config.toml
n_layer = 10
d_model = 160
n_head = 5
n_kv_head = 5
head_dim = 32
d_mlp = 640
vocab_size = 1728
activation = "gelu"
norm = "rmsnorm"
norm_place = "pre"
norm_eps = 1e-06
positions = "learned"
qk_norm = false
attn_scale = 0.177
bias = "none"
tie_embeddings = true
parallel_block = false
init = "normal"
init_std_qkv = 0.0157
init_std_o = 0.00351
init_std_up = 0.0157
init_std_down = 0.00351
optimizer = "adamw"
lr = 0.00257
beta1 = 0.9
beta2 = 0.95
weight_decay = 0.099
lr_head = 0.00618
grad_clip = 1.0
warmup_steps = 217
schedule = "wsd"
decay_fraction = 0.561
decay_shape = "cos"
final_lr_fraction = 0.05
batch_tokens = 16384
seq_len = 512
doc_mask = true
train_tokens = 106700000
steps = 6513
dataset = "wikipedia_en"
Each number is 128 + 24 x the weight over its row's rms, rounded and kept within 0 to 255. Layers, rows and columns count from 0. Numbers have three digits each. The size before them is the row's rms in percent of the matrix's.

# layer 2 MLP up, 640x160, rms 0.163, rows 316-402, columns 80-159
096:109116154132126109159152129120153131115125114178141165104145154095168102110175160098142088097119126156093140143086119106163107134114124153157111125120119098147121141138113109166143136129116130118098091070113148097104142160110085142119128171
111:149121153155124092147092136115090099103130097073109147117117128137144110122165170117128114145098138136132172085099114116090114107140152155134117158130084127096155122136123094138143160139122161123132165139127118122084112098092134109138142140
102:098109113108121171103127136082155133146090116115159152144117129116155110110103143147116125155189143197154183084100159123145097139171126144112086129159157131126132107150122134117141082126120155122112193116141103141114117120104139154117144124
099:107135140174174159097132123140145074143092148128148201129095107129146118132156149091160117144150144140119113142095136150104125154145119137154168084144088116109120123156143112120163110120129143099108132103102138138131107122151185115078093104
118:107159105149154161119124118126128112134147097105156104146103092118116112122137132079158109123117132115117157102146126175119148112085077129131141137133083136084101084136138130126100160108126157125093099136149090161142096145139128165115113101
098:176138134151146063134178188143114109102115099128111138145138142162136122106116130133153089083088125114108135159160137121166134155126129115142130100098102150136135072158106159185110146116088118109110103139180140144129129132139121136151112133
098:126142164109105101111093164149105131094143119087110149112168125169105119151127149123117099131114106127149154141099135129126145094117172132100113111143137118083145087157136117135111134121098172108138117123144111122102106135079120118157098152
105:092071139168149157136144110127104115159128142130158131149089126141099120160124138089110132103125109118116144137065104126127128117117142131135151110142043131104110144141199131101107146140090145107120125146160148111114103140125161148117119127
096:138126098125124148167148173076126099111120120133134123117128175171151107087130161127132077105179154160136161171139193132150144152092126135104117120152152116138147107155118134094137108089079141075143108138107108145100137143139124101111116130
083:124174128139144102105134118079151140113152126142166137135114099119135093141149124103106109156070126173077118123141116110129114170176155111115097120136119139100105127135131158118157140122139145110132161102150115173133093120087122122129122165
096:110153141114168149090112115084155135083128124141143110157138080132132114087113133143140102159118122147107108092096113097135109126147109137088080093172154107131115125149194110161143141138110130125117155121168074103128094057123157125146090152
103:150151159144110121120171115133105124097110093144158180079105129111148103118161130128127140076123100121111165152144154127154119120101098176150151120130099114166143146083103112125121151110146110120094107088112141101144132148082071149085136125
108:125123158105106125124101159097128110117166100119160110097114129126140118081146166146146079125149139178106165110109129139116128141100167171098100141130135131122169137127146154143118157160096167150100099121175109091126159085123081099162121149
088:147145142150109130126135110077155137108100062123179127131136124121106114132131166114101118134156097152096168106171159148121110137123125137141118145144145125121123098143116155095127127153116150093123107134111126145121076123091128156143101119
101:103096172108139139133110144140173104125120142119126132100097113153103125141145196119128128144149141125126094132062139135132158098115169131126134113135153139100123116115139172140087135159097180130136102135111108093101111126115131120134098109
085:127147137175094128132145121104128137122139096107160162127110116133110108174128139112162126097117105127093172133117158127151156145133104128117168102103088116200122111138140094175128137085126159132112096100110109157154119137115104106120147138
102:112121113148142113202110152138144089099161129125145114126131138147154117124139149060105110129132120124165121163096099121167109150143093132102096098084120138168148127114121141123110120106109096111141175159160119190114159159133143120077117135
095:168105115144090133176132126148119055121108136103128144117128136167136125120156174148117110148124135124128101182117129132131130158144129124113130091099126126144125122118157167130154130148116154100116138169107117140101089144115141120098105089
095:133131139185156153139164124116154119136103137098153141179151092143127116139129174136139118088087122117084118133157130111151096116093113119114111123159141130151158112133122155147184163131142143120125148122113091150133100083145151113135111125
090:150095127138107135101169107091105125119128090106161128182116116134083103158149138086147136091146105137091145100162132117091156145106150127156147099124145130134129135108148179108143129111084120145101093111132105142127145129142162086088126134
101:094113126106103138137113137120141105112124109078180138095123152154150121090123161138134098089169101189163144147091125127121141182126169167147095156120141124108175131107147109122130094114082113129133137130149124097071093124131088123091118129
103:146151155159164084074149176126127109136128146144129161143137080097125117156107145140121100165153177147107145096135157122157114105130151108129134127117131133090128118119129129146190117152109152144106161101102132098134112103099180127086119113
109:161085124098098099161107130154158126131145130143116147094115119114129122175181159113118115119168093129134138119102101123143130208130161140113116094127132133152153135130124150161136103116114147117111123111171130116073131128098108148141120151
110:122159155159124113155103142128123087071136126104136174100129135122155120096156148180112107136133144116146132166105112138111119133149128170106138106103095162137150080162142095159127131137121140129122105121133132153081121087155111142147102107
098:137118115115127119139087138106134082086141114118118125109139130164163118122134143134089083143161122132164099142099127097125157126143111137116140146122127123115107058149124138133098112164086195145156149139087112159110105163101126120135133134
109:115121125132154140115133138125133128099089143098092118141096120205100116139134113138162077128119104130129108119081131125128163163164109172158117107136142135162102124155142149175103112138102136155138160173160096134106127147119169124136108132
093:141123133156117134114165110112130155147147138124133136159147119129114107159105121137122085109098126172121129110163140129177113116125125157132162134130134116148125111152114156121166094144137130127080170163108131173162101129106138096156131145
092:113152137132146116131112116132113041095120173107104146120121126097139119145095106145129107163151134147148143138084119170177123127153131118099159113152100126085128099113143110125111147097099136115101149168134104132134101140129108117101145134
103:160170121168124111135130115148124097128123112072174151100108154172105122170110143164146119142152089144084187131151112160123112127156140130118124127081113117180133104092159117145114116149144118126129120118173124124146130103133129118102117115
117:143084158134125111094152135156141143131163134103120147159129096113107110115128095107133092066079118131124106107128115131144132109115138149147134083134081118161142120162141121192154109092131120140053165119156111099106125114122133138121110138
112:125133123097150163121144176154150110130122128071114144140128133181143114135140119146149102096123142159164144157129177145192147166163098115103114098131130117163130065147129129139110134068119122141133163150159073171120119128134143117139137123
098:129160167152096131168101113106109120124158124117196155096116145143146115093190189133118128149172133178128163118131119115096100103151119156171127150103145094133135129124143136085101110130114123119128152131119141103135132153117142135098103117
101:138117131140111149140079113153139108104087129102147122133144101129108122150155164157133108157129152130140130132122141167124134131178150155104153065110165137152119105168133151158138097121138128103102123160117103131141113113117159093143075105
110:120104148109158091145135143132106092128136127118098121151075134176114119091108127078154100137096145132139135162089177147133137099126141099112131108142096111081144099128152112134115138136095158092120145155130122148119151120128127125124129110
105:184100105115107112109140140124156121138119143117137115175113156192078116159088124143134131136146153162112155108104158118118134156136104146143122116126155138142143118116100159135100138097104131130110138139163123124148164100144117107110134136
099:125105120122134150118125103144179112141103103117124095140112137136120118121111120067151126146136149173139153091104173165140162167139133144145129154131126130097165100113146149121116092123127157148103135164145102118121127158138159134118113117
069:148152160161135142124142169118139121068132119124135110151159100155112063126131127112145128124120132131129123141129157178157119147148147122137112109162136126138096095086137144160142117112098171087165098130122124135115083108107138132136102179
108:102143122159120132126120103108127109117090141123182127138143124137108123167192147125115171123156104114118104145107115130129118147156088198096127107149068121141111094119134128094161139112118125112148132128138107149107096109141176118115078100
101:133104130112138120124153130146167134131094135123113151161163166173130120148088108131161135166138134145130159112095184138149137152114125149100123102091125149115128125093101175143107153131095161152076101123133101117124145157096146105105125143
100:180116161127103145124131111108111126125168073115132123133086120150115105171153131109112102123095090173109123095151145114127120097107153167146148149151137111139128130155132118099182125142145146146126142147092108104112127131097140136138113152
093:096153113140145142125105101112114083116131157072124154116119121151124116135145127138114121155108135111141151143106138138119129126136119159099149127115120131121100087115190100120078105107107141098101148188116087152092079099125127106093151121
115:183096121108103148108134156154162112154135133105109137120051117131094113163139153124089114121155143156143170126118125141160141149110113148113138129129159172165150151143169134128136107134091164139114160160123125132087131129125088162092142124
096:114113119136129164133136137122168111131156144119160150148155124172138121117110172112154120092165116147128107186129175137131125155162122116139140121124141107130147143162165165143135142149095158087098108155127097153137146128138165125156107096
101:148133123096183130132148125145121133102106114097170149141132131119124124173158128089114141118105113126068146144120125158139110132089138146134113121101110153169163133083124147153145126133115100142119119080147126120118140134115145086113114118
103:110135152088109113124134184131132104152174131159110120148130119149119122107138136118104130101121154147155135143130131122125164115104121136106096119153102152108084065156195106152106122149109133120128108127154134104076111082124130173141117116
106:182115110129108101158141131130128119112133117119157124118112156135154112184164165106095124108115131130161137179122150122124134150106105143144125129072170166178120139094114153115100120109107120095146144123099138166080131158067107130091144119
100:130177177179137149108176103056117139100127090112175139156073099100116111106190149110088112101097115115108118122135113117115087126171144151125124086149136101137101118139158136109131114112120133131116144113107131124132102120108180135103088124
096:165120122126116097118152145139146093132115123141134106141132134141140117128145150123103117145098132118089182118132121116144090121128114151110091145093133139130121126101161155173088118154113120163115121141163148173124159104127138133116143103
104:144127148100140128096104149152149098131143156099090139122114104149123122142110167133152084144123122181113093116087121157159129122108157109112104104174148149130140143133145159177139128107121146131128169165144069088056088098130141107156116133
110:146145159158129113127158126108123135113135115129150124122126137130163108124220167109104140175094108148066129142121113087136083159164107135171122130145098100155105150126127122143142097124098126117117161125131159150126113144128109145080135154
120:114130122133120108129148154127104114110075155116121136116128114181134116120130146157163102115146142122144116145085151147156110160178133135144083095136122120142103125127156107125141127091077103072129134148186132150104092116131155119108122127
099:142109109116134141142125157115132133151134129139132125147113111147109107149114145121093117106136133122114145135106098097155115134138114164156112149103123160148105134127142117180071102153083107140154128141193137142135152123102109150120122138
105:140133117101096117142105161120123106094167112122109130121166113158126124125117176143122067112134145144142104133121138154127141153110181142089123087114160181131169100143154211145112114138088127135099103171148081112116115105122158123145106129
108:158138160105089105120166146132190072098121104133118094164114144167119124144154154135101129150140125162086106139140086105100144193139120167094087090142128138157103115102167122144123118134121100139119131130119115114078121098130114118105109106
097:144095135129125087149120184121177109132114149158116150121141125154127121136127168104159094117181120141131131107080110109140136168127074157122080109128130172164086106140133121159097079138086142142120137110153115138099164132131138153107086155
105:147152143101153103129132201082153125118149084125151136158124062136126110100132145120138101110143123129118126077145127096130135108142116179128092120122144162137112086145138116159129097164114144182128155096120097085145170074113139137127068128
065:141114117153120127129182128096122138118083117121149166137107094129098095123108130141086112123092174129112149100123127121157088146096121164146106153130155085139110042130140139117133141146120129124117134133118129154144103102114136127072130143
114:110156106121199147137131131113121119116117104122155108096095114115081111101137128092190081100091136174118149115114126146149094116117109097131130126146129076131133072106125174122123128090145168139127152097152085123145107127145112107106113125
107:140110135110125108163111145121147111104168096046095112134134149163109119183131101123119126178094102117113122110102108122098117170138122114114129133106094185151130128127136137148103138094119140154115178181175060193085137137138146134118148138
103:129121138135106132130103115106134143098100121136156146151097118091135111124131123152148116152161108168144178083110157111120086156180131131126082082167148153138124156144132139141135099100098148142109196120155106129115130096123193143099125137
101:118146126144153131074160122103144143150125124141141178136100100120106116129124095101163153165119093153117153094100141079162141125164126167118109084149092119104110135118148120168114149115103199145105125081154116080129138122107114110155127169
089:081090130129125125163090146120127098113126123162161094120161149143144123092087208109141090133173157142156112126130125176100135134120117139121128151125108116112137062127119162097158122174099146106104109161105126124105105121125153085095101091
103:126116180149112127114124103137116139144107141083106099176097114187075112165142144113136132090095102153114147099114098138129133156144123130091148055150132115173082132150162124172130104097143132106113134181143126126098127121146143080156110162
094:114108142135127115143152093150166088108082118140170152176090162181112126125116119104157148087120122117162135145114184149130144180127100135128113149125119137141163116101148123144151122132090110155152125129154171124069092130133134119093126101
100:131090154108108142165126141111095121095140098121178160147094131149153121101154139149120109087146105162132138140094139127116109139113112143070102125126141100136183128159136125099180113133109150123153123124145134104127095071130114107125096130
098:149142155137145149057158140158127136133112136088159127076182140135131111114137102167145141140135091112105146131097146143153100132136156164166133088096123092171121163102145115157103105117082111102099135123152142106128116130127158090122109148
091:119136139125133145138142131067134098104125123113139127157093107111092126143121158108113105110128104127095111109124100111133119143135105184102100116147106109154114081152143105105147137107115129130136127107089103156125127088121116118112060138
094:088162135095115114113143169140134093102136071088140109200110143161106122136097136130134123124129161159136176118122139134154126148130114079067083121138147111128144088108127176138156141123125131142118109114205123139148128117135151127105124126
088:146147120124121141110165157091110147082117111136128158118162135134148102151139123165158134122159117114110177151111196148187109125121091138140123107113150111149149137115105170103115144089087195143100113116140092147148137156106135097134114154
092:155112109118125101124101146150152134117159135149092132144120101098136115096153167095134072145167125160171095114092125108139135133135116096109085086140140162133124131138131166118162121080127151113125169128126087111053128110085129137087133147
099:132105098132114120141109154130117121130126150141122126134087084170126111108140125115132080112145131145119094128086146097109151103098092114122094070135140129148093145167137133188136130119096162126120152095137108119147138120123126127135105126
110:133097172159095112151095131096125101061148137135116131081114162144122118168148150149119121095164134136126156144110134136120121135120101151088160119120135152159114115164149101112100116139121135115139132136091114156113132119117132114118111119
103:160147139155122107106151123111107128120103119146122116178090093142146114116157175105109054083110139142100117126122115101143131162161105150148085087144154095161101156164110136141149133082126122105168165132133125165111150118135158110138122141
097:088108140109126135106138136101174089146129156146101157177119096110092117167115152079138114144131142132095144084131128096129142147096101134083111119187144121111112136160154116108147121122105145098106116115124137130109120130121104142090129131
090:113181133094113138148177102068098136103120088133122131175097138127095106159121128150132128093100120155129171120154128130132099140123106096075114109180155140130124128100146137084134164092120129123123098131164104141137120086119096085117147131
095:148114134129121123155103133124151125098090120140132145128121134151138117094086141135171052134158141142119121124122192147123121149106089104170157156152118113115158132189092161159146114132129168098149128147129094152127067115147102134134093110
099:145127159108131086113079142139155125107147093093118174117115107120126116109174158100114100164123129171126151096115118101126113125126137141134122135118157119133131150143115127204110082128129123141137163116117128117078121102105092147131122161
102:118119119140147114078123123112149145103137119120132152139129082114105113108158087105137128141169072117136127082073113085123103134160123179138123082145072123095123126130152101139114116129094155139107148100124111126150158110108161115105122157
107:145175121136160122119132123119086118103126088113159100098162153172134113106119148142130126146120102155123132126130129150164100091121116126150119119121115122120120079078114146109124133129113121102127112131133104111135115125114125061115121116
081:153086136127104125107186126115125166109098083143149133107130065113119107091146135137095103115162117126102141106140136120173111132125174125135110140137154116124139142117161142106146068148125169125125131155136142130126102133064131150131121119
103:142096136121115053141127127137148118148133113121110114179134142150107120168096115073112132149122175190118131099139152159161153133091135106117124123121140130135152093102123169131167101118157115123116163167126110152101120123112161093108107120
095:126117124104115102100109157101148116104129140130124137134153125153135118095101181155110087170145173152125112129086168106144103142154177097136094133138147120101132094136146142136143115142068129118116173147131140136072092115100130142133135131
105:144176133180156095144126109149088115114151093123146143131089125123114111108144158068168108095120129128156162106144112179148127103138148109157122111120109122104123097093140145123094148086100099119107137125147139132138167144122170155102115129
106:143183144194152141121155123061104119121147121102126164135079078126103110153111117122135126138096104111096160086159112109128101129133116125115112124169110104126127119138143094124156152083111181130114148124142083160150139109143122114128141161
101:124108113110158146157132126158139056127103115105131131133107164183163126103155116145130120109135102170125115174117167152169142211154098146121116124112112155143139116121118140137149127122114133130132135169145097143098127129155135096120135108
102:141137139150122103153115113151109107106121155167141108181100128127118122140135152069161102099129167162133109154096115125100134134113131116159164139126078148082107104143129148105093106127073091129128117129146152098108127151114149127079118124
112:111154123113149110121148205113148120097145128128096125126132126144093121121119163128138084082136135150146097121105139152162146141124122133150108149175112128121166100132173113112149163115090140122151121124139086116106151119144148120144131122
# layer 2 MLP down (transposed), 640x160, rms 0.141, rows 316-401, columns 80-159
106:068119099120122148183123153097169156140157105136151167112162102093138113179152092107141130124156113072111140100132150120161143148147156099150112155142106093149085125097117140158105107084134123170114139090157099132125158140153102101138133123
115:090123087112109153137164156097113086183142112120131128115146147135117149115092145140111157116127139170126113095145097137136105109138146103137163116113164121155156151106172098150170148135193146151150114132115121136155137175078177162131172125
100:100160151099106112132135138131152104071104166111137099103128114158155110094143114143113120136128124119101125140145108122096155123157083106104101169144180156103122084126104117070147144103084098117141098118126126093088141118125127115166184119
099:099109145157131094187120106127158125117133139107113091103125112137140165104109145137087071103137097100136147142156099130116110109127129131093111151121121148112107104154136161102138131113192136090112206122095148139154128192145120108154153142
112:108118119141130133136147104116150094071135140137141115113113101087114122126134123129137139168116088101142132101117109153115175076064113091148124154170120157127109173106167120131136142148143127141155113118110143141078151135147106154142109141
096:140139118132138163083126149188123143173119106130119119117141120095146191107120119147193159136089098093166099141168111141126117096137131061153126113108153147140124152136135111105126098165148128142143088150136136109151127134151115117143139124
103:088095138139130138169146126096091114114136155148124112145127107127120139111114114119080128136132121132111080125129123135100119099145105144119138142131129122128184125113083151131137136083154136113139128092144133115197178145133168108129133117
103:170137118097106143142106092135131147121099092117164120090160122154133128087154138112136133105114112133198159174157126093093155148131130123105090123133164097142138135145118121119139149120112117135160147127108089134146105094100128138166120118
086:100118120130119144131125143114159123118132170101133189127141129142147056102130134143123102111142135113136131134105142131161144100117141177094122141131151083121114132145137116124146149151097106129090133144085109144108122150146121156136136141
076:120111128116146128140135113125120255109122141137169128129124160072117070130135131103094132138100140138156125145115108159096169122138169104144095122113126125136142112110142097117132127135165101086148161126112107115119143141132122098136105115
098:099138122141105136164154099089172202156118114196159132108140105135133106108114069094131158125113117131153127119137110119107107098127088094153118127135200120139122097117137139086120148116136080088127149142134162102111118116119150138177143127
100:102086151137126143141128155100101161098114086122138151111149137161101144160143148107140143160127102107146131110119149135073128130150121147118156175173137119131105114131158117122099105127178100139097159099152118159167154126076087130116177126
103:115108106133132119156145158109116122134144139113107040151101125121119130138093131081135102150146114112122076159128130120152158088113125144127122129132144119182133136130158128154132139130130070163137140131112119135122120111172107098121149124
083:109093097135147135144105107163145222153158120131139151114139135153150118167140140085183152163110121104128129121130156122101130111156175129098130147159136121163136178119107136136087160197093159094148098137153111147138156130135127107157122115
100:118156099145112118129125141160126130107132140126110101146181140138113129122107111119158158187116136103155131137132089142134129172067198118105146139160112126120149135117127143130130163144121089168176149132156149134161148135117136152118128113
070:112121088099108121141075126114119154152098135140158140144122160127143206129147163141127137182135138121135096119124135133147143134137112129124131146094159139096146170112114150092147138147145148131136170107131155090108131095151127134159201142
105:122101131132144102069137083156111110147127148117101148162149135118144133149119111118113156140128123092122160174156127149116161137100108118123156153159153152150121128106123121087126149154157142146118107121133120096203119098121136123192128125
104:181126122112112130132115097108132119099151127105117076134122123079104159126107122133112148160139144106176069113162098140114163130146131144102124165164150124096107153116112150075145154090140145154100135106154162151134159137136135109131125120
092:140075133156136104125116126082104143118143095135109122130147151142155126132159151142165201116170143106152137155175089121138154100124101117088119117106144128138127145139080125091125105115148149096148140096092092156117135115124133155155146113
094:108103149153187137116113136091136129133148119125153132200127150096164099167140134116172147116128117119146112121153113154055141104075136163134177076090131124114138181130121158129092106159114120139118100071131120133141141111143097089126118126
098:128136085114135134094128110131112102172102152102124138144158190102158176098100119140123136120123114120179100116142121125122119173120136139142142143101130159105107110111126098112127106099134114101128083121130130104128074180146118156143166130
103:128121128127103100162124114149115092130147144115161118140154184147112152118091138140073106121116110108134152133153112125123125165124122122116146131095164136143113108144147162107125106136134106129154185157139129114144161159149138134151165153
098:113127135130097114147146097132161182126146180112111105102110088145122090060089146141125116131149091194128089086118151131143136177118129167102104104150123111135109150116134156136180139106111164149113120154141119110083113114159115137168129148
103:121118120085168125119155102156090118126115139149096127148150169076131132151093129127130130152146130102159120138148115151123170143142130150138157116155148151135111168124159114133128141177134154100121122112146168130096139141137156116098104122
102:068113083172154141121163116123130069107112119178143100167113144118142146139113105099150142105131067111130133130177079108114192123117104105106168130157131136131114136128123124100133115120129071100138150129102142110101132146156111121132150111
111:128194086145123124119140091144135154127146110121081130109165125142169136138146125129141097139092179108141127152112106153162129132132120102142101136164120083145152108086135125112130151146149124155134120113155144088164178169095114145119100120
094:137143123123104142146122106158130115162100073143110112123173146117163131161120120130124185090177110094150114151147125105143148104117088097162153140163099110087111135093130098132100130137171113146138075137137090132108139132169144157104133110
099:083123172110155135152168148155153146188127106151168078110124130149130134133130154137133122106104086103114087124118166133119114096154124132126140134142105138116110141132106129132123119154121134138139144107101126158182166153122133138114145139
093:180147171130138137191132129169121092157137114122119065158126113103096159127141094119134134121115096104136155128143088075140139126148141125143149124114112165171132120151129084131092146119087112157148172136169144100145129103214162169132174112
130:088143128150134112115069129138080142144138144124107123127174147162152128029109107155135126087142127158123104154100117135105130084145146140138090149126132101114112127128123126107124144179161132164107090138136137109133126104112122125119116117
113:149115136092154150124184091143109118146110091136094129118109123097120132130102110092130109110094156161124141148114115148136147098123136086152141126143070133157122139109113134115061066123148087161120158127103137170113171121131133136139150121
098:134101192092128103150106094135124152139113144182112162144101112142147137126141126131141142159114132108119121121156085147059102144132119101163176134087159117118132140126123125112088073114141107132128126116109119115151135079141152131130092108
100:146135113120169103070131125159108135118159164153068104138084104149152145111104135158089127121108170113134123107147161150135075138124131114099126180144160067097136159088105127108151167117214151180135169141142153116093141149095154154115117126
105:150121151145145105147132114109108113133154145082109107152172124097134124118142131123174152140123125128130068173155135130127136110136157178129132123121156127106149147109109152146126116093118112089122109142097087174132115089159136129162161117
111:158104133143121100119109112081178117145132158131088101157089120128122084152103137162147151104144117102082146114133143131119132153175147129127139124141162146112186135173089142132098125147119141098149113137093122150083151106150097127122111114
094:140112154118116141141106087154151102112073083143117177103126095141107110098142144127132115158151104116132114118136108143108131113132105143110121155087145159053149153143090104126185111105138120150125130144137140157127138158114128161136154112
112:143150137159144167139148178140106105080148119138148134155136070134119033156143107123141154122121142145125143147111149183144111139134151152126138119133135136145103100079121124149157134103110159098168128127142154131128109123130144142139102173
099:109097115138116146161130098123072118131134152154163167115106115090135153125117155144111199133140126082141125124156153155110151093139102078101128137122166140153136099113132141156105139182158150142115090166122088147122167132152128134150100141
105:159118114209125132133125133082120074131132173127150134156151127131087121085106106106131128116178078104164146098097127192103116123108153108114116101111161147133140113118144123120111104118143126083144127118132101150142151155135112119123150123
100:137158106096125131153102102144135182174135119148136159095144130120166129132139096129149193113131165125146113159142132104162121100138113130149129142140149119118129163107093121133149140124198084172147089130153080122111136101122147146138130112
088:139172152136137122165120098154143110131128093164163123135150084075112161139128120141119115151119124119105106103103123132145140114123149106146126151170123107101137151107126130138167104128122109143134155127112158156150152141112125150129166123
124:129070100119115138099067103130149138143126140127108125118133101137120073168127141096138163182100129116151126098095109081135134121123128112093141152095172135213141112117153159124148109100109118137145150097156157079102092161108139122169125156
086:090087158099144121108155137142141127089124114128099097132169131111128095097111079109089112126123095137123166111134134138127113097159125144124168139171114145139133120118123116116102150091090110143133114121168105134143170119153131098148131128
097:101131135128166084173150146113112091126152183119159092144099140102133165112101123106147105176147123083155133145172090060136132126114113109102152101116157150103154146137124104173132131140107118135124128116113145086193120133138113152145151114
101:152134102115148129147144082158087097161112122138112160126134111109154163129112136121105166104109132140136104174169100072102097179120116132166186148108144118112160168126139128117147127112125131139158118122118105115166146080114118144166110125
098:118109137157134125165096138156131107122117155096140145121150097108139133146095110136135144126113148119112141121143151115124094100086160136108158081141100132156109124133137134153146103148113139143165168108180143142154131117129124122150192128
094:125085138148160135134110145127111157180136151158090121147149160119118187082100077119151183127127101160161115164101123156091130117122113127160108136124140112113144166102108153151101105141148124079170122125151113119126152167117125165125103140
098:139113106154100158116124124117123116191148107162110155128130125118110102117151129134131162166131142110146152157121146150185105126153088138146147171121127161132129128114129106159139123134114123084127122128051142122107150109154133095113144110
113:086100079139153120149118120174190134054151114142134160104097167138133121113112106113135184129122133161131140135126110132096109104137151111149136108137102156134145162118125175085110108142150116106139123073100110072127134139114133128094138132
109:114118114155127129126131160116102117095152158147120103116141089141186157146141098117143213106083117123186139141113126121155165153115147095145152138097193127129114153145128130161136142150106109131143113117091140127132149158083105155123091135
120:102166142112117148129143086088141117141120142137139171136148150096114155141161153105098104154108131122142130096144145133142097091117133120118102137126112199115148136128137153101102121124112106142173080105113133115125148105168144148131127143
112:085116112125104120120128171160121131135165121112114123117125140141158101150125124135175185156076169126134126137104110085161147125149149126135119156125110174145103136128119132118133163141120104142136083147165121134148123113123112109126130133
116:087095125143142106120075143147162128103132099141138134104139119116124152110071120075115189104146147175153091100132137169144134162141176117153115125168129131135118185122126130133113139103164105110099115101123094084131154154102102130140123139
108:125126125119102168127081150139139097142127109138113121109140130132132153130093108115125116138149110105138104151154108115092201116186088161164129153122083125146164151130118092108136111102164161123134114133100137124168088107147112109138128092
092:100128146097114128156131125144089110159122147176169126084127137112108155134078136104129110146079120097138110180157121131158165103128141118161139129093154125136106115115098086110145126116159159132130123106131078133083144126167116094161139120
109:092155135142135112159128108140119103182113184169141132080181123129093130118116109133123155128114153105118151152090123162104141131130135136142114116118150130135134125099111106098118075121141130110152116079133096118109136129142112082155110118
072:117141105115152151105157161117134128102141145088158133109094098131109000145155125150097112085101152160122156088122130124129122120117124150120095129114139098129101070111121144165122127137133125121143145129135120128119127096133136104111088131
108:129168167120120113145171122145131111177128123156139129098136153091168136123140105093155136111167146083148104153103132157106141083100140082108128108125151124138071135123132129156112115116164104071122135098157140123126111114117127155152107130
102:102120121091140131126151117148133108159078126133131150144143170089151140102113126083123103161129148126131159185163160152195162126134140132123113117175119092126127173104146130104113118091185149122098143125102159129156161145104136107113134121
099:117121145118097132125123134106113172119132163135153108107120118146088096121115135126127138113130082128126136163136108119121149147151115081109077144099185173106099106121110135095108162102079108145130120111156127137106166120137150112144161109
099:127103146191121136147117132083136142128144144152175141137153129125097121099134113092112154088138128138147113127160138104134129130141102147107163083123166135137135114138160091109122128114174125114123117094144148164140122099115124109155122136
087:126124089085146140176095098143085139104119169105105113104118128130129141170128107131099126106117161104156139136124127097097140096163186142108148183125129095131151166149151131099137148121111093124135177148183151122125155144098126186135136129
094:136145120140107117096127046163109182127121121120164148127101111138148126139147117201105159105145136143142094116146141080168119112113106128143118105146172093111169160094116133182139143162168098151124135137159123101136149131115089130138136129
088:113141130085116118112103126161112134169129132182144150083111149069131160123123070144173137138102157085122133111140126143127135139128129133117140174089163132086160127147118144136155079132185139125159088161136114093120153126117067098149158144
095:094080116134128135131161132125137145137125173144125098111113150107156191146130166117094159148112076136132122090099121134123130091137122104149180125102164166136175132097141108129134145106174116149142138091129125162134153104118162115150131116
106:155183151131150143135199157103131118118116168124141127156120130123139110111135168165174137165124116100107135136101136129166165100132132155133074097148183075178146111152110125139147088101160104162098149107146165140119111122112136133153134129
080:122086145121138156151160147113104117114098122153079110126103144124170236099120089137114171129150120123146161126129128162102092108107145129131157136100150130115183127127112132149122144137089110099136119125158130125112143169149150124138150148
094:154180114131120157115127103154098110121176161127110131155136129093171126123130123118139149102148099068138134136110081109114127079152138081138155117124141117132163153119132155123116099189132118113149105152111134107118123147121117140077125121
082:111132110130144110146163136098146166133126112126144134128132109099082123161153117094097122182122087098132112117098140133094129108143166155083145150111138115141100172120102192140140109120132102130128133113137131141090142167141123154142165122
096:168147139103114095167111097148163173140149160148160114137168168087089068133152099140124144146114115119124135183165113107141162139107115120123140121119187158097166117157097127110111121123149078150122129119110084102097130113118131128136193117
106:115107106141108125184138120102084117133105117136114156154174129094122095130134145164150091107102115119144088152179122168106120068109119130136141094113124120131125131131125114157152098143144121159120145094111085140085117130121162142136106120
107:093101153134133131095154083082082142116115138145083130139145174113104158155116126155127183165176153111128140147176115111107161118096103111135130150177125155139095126130137177127130089135105164120117138119116129114086101136182085131126149125
100:131117092111108141120091115103163139155125162113106130113154094108174130140128165102091113094186174167202118137143130178133106137108146114139163152095164123146127128100151106107116145121141108139143132137106111114156123159143133147096105112
099:112118111121133122105117102136117134127128111177114067095127141141092135112138092116123117143116146137122112133169129123086112128177141155158154147105161145108146151120136128133121155114143105166172136151100141108152138127117160109109104111
097:142136177157131125137086112123125122145118100125121118139159101117126061151135114153149150133138123140117106120120085123085141135134148139126132104104113114082132123139115146115111102133155113123109110121115071117118122137113172111132159114
096:112118133129148123149134141101146147156129123141153102089129106120130147094156079118150134122118131097097128151129193129087173102113159130088169150132130125154149188108114146124123152119116087117131124128175136105145137085149123155177141120
100:089099114099079098153164107110130150126147152095181126087114083105124117160111130100183133109133107104108126123139151140151135080107161153116095140162140086122127121096145170109126142102159148158102111146140140142120115129116122110127118126
095:149103105144075133161099131104087175140157132184165140151089132132138119147125104162160112107135106139164134129143131122131131142105129111097198141122145153152129104141117134092110101118114105117122111097121156149109157114118093084143121154
117:096183097148165124157087130133101119073120150114147150115094111144122107163103120177164157127130094089127099143123112124126125104107181139102122177086104111128112091125122108143103152114138180125107185102121129113095144110132130134123137123
064:147112121114157135135101130166094246161123134139099145133129172141148107129110150116173169165116128124157109137143120111103143140114096147139133112121140097128181145137113118164099139157076129124126111152108142127134133110187085102166170123
099:109110143151100125161116130130106082150120108107096180133186135120113147083118101097088134128113109150123113122124126166146152106096118109112139106109157130121149091098133124117161149093151105122119150137126138152145122157128114137115137128
096:149157149110138142119099088103133149106122132122117134138128151114099111123157117123140156174130135115114135138131103107140104093128108124142142103160162172109126068130111109077145122122102101150149154144099103119165110103162137134125181095
107:144107131119116115169112101141153103120112172105096109150104117124135138094116092108137112156111146132087119094158106127081133116123144116162125144139154065139102113112182107142142120151114146136135117146135155148117129158161107145174107128
097:119122108121102134137087098105129108124116144134136156133119119107162202115110114133089127136107113128122110127187101143132158118083120122135141147131144110121148186114158091151130107116134113133135114133149112128139136138213100116103213122
098:155116170084158132131150082144126134134123070153102134129156121086115159144146121092144147134095168112133136143150127172116138116103135143142127168134100087129126151150136094114090090090164101131139127119132134144120158127112106149152145128
101:104106088142091119163147096083135137111095103112152136098139091059168143105088147124143144131087139108154164119154131089124130127131121133125142155105130116146142125100117127149112125155110129117127156102116106121165153140158166123122171110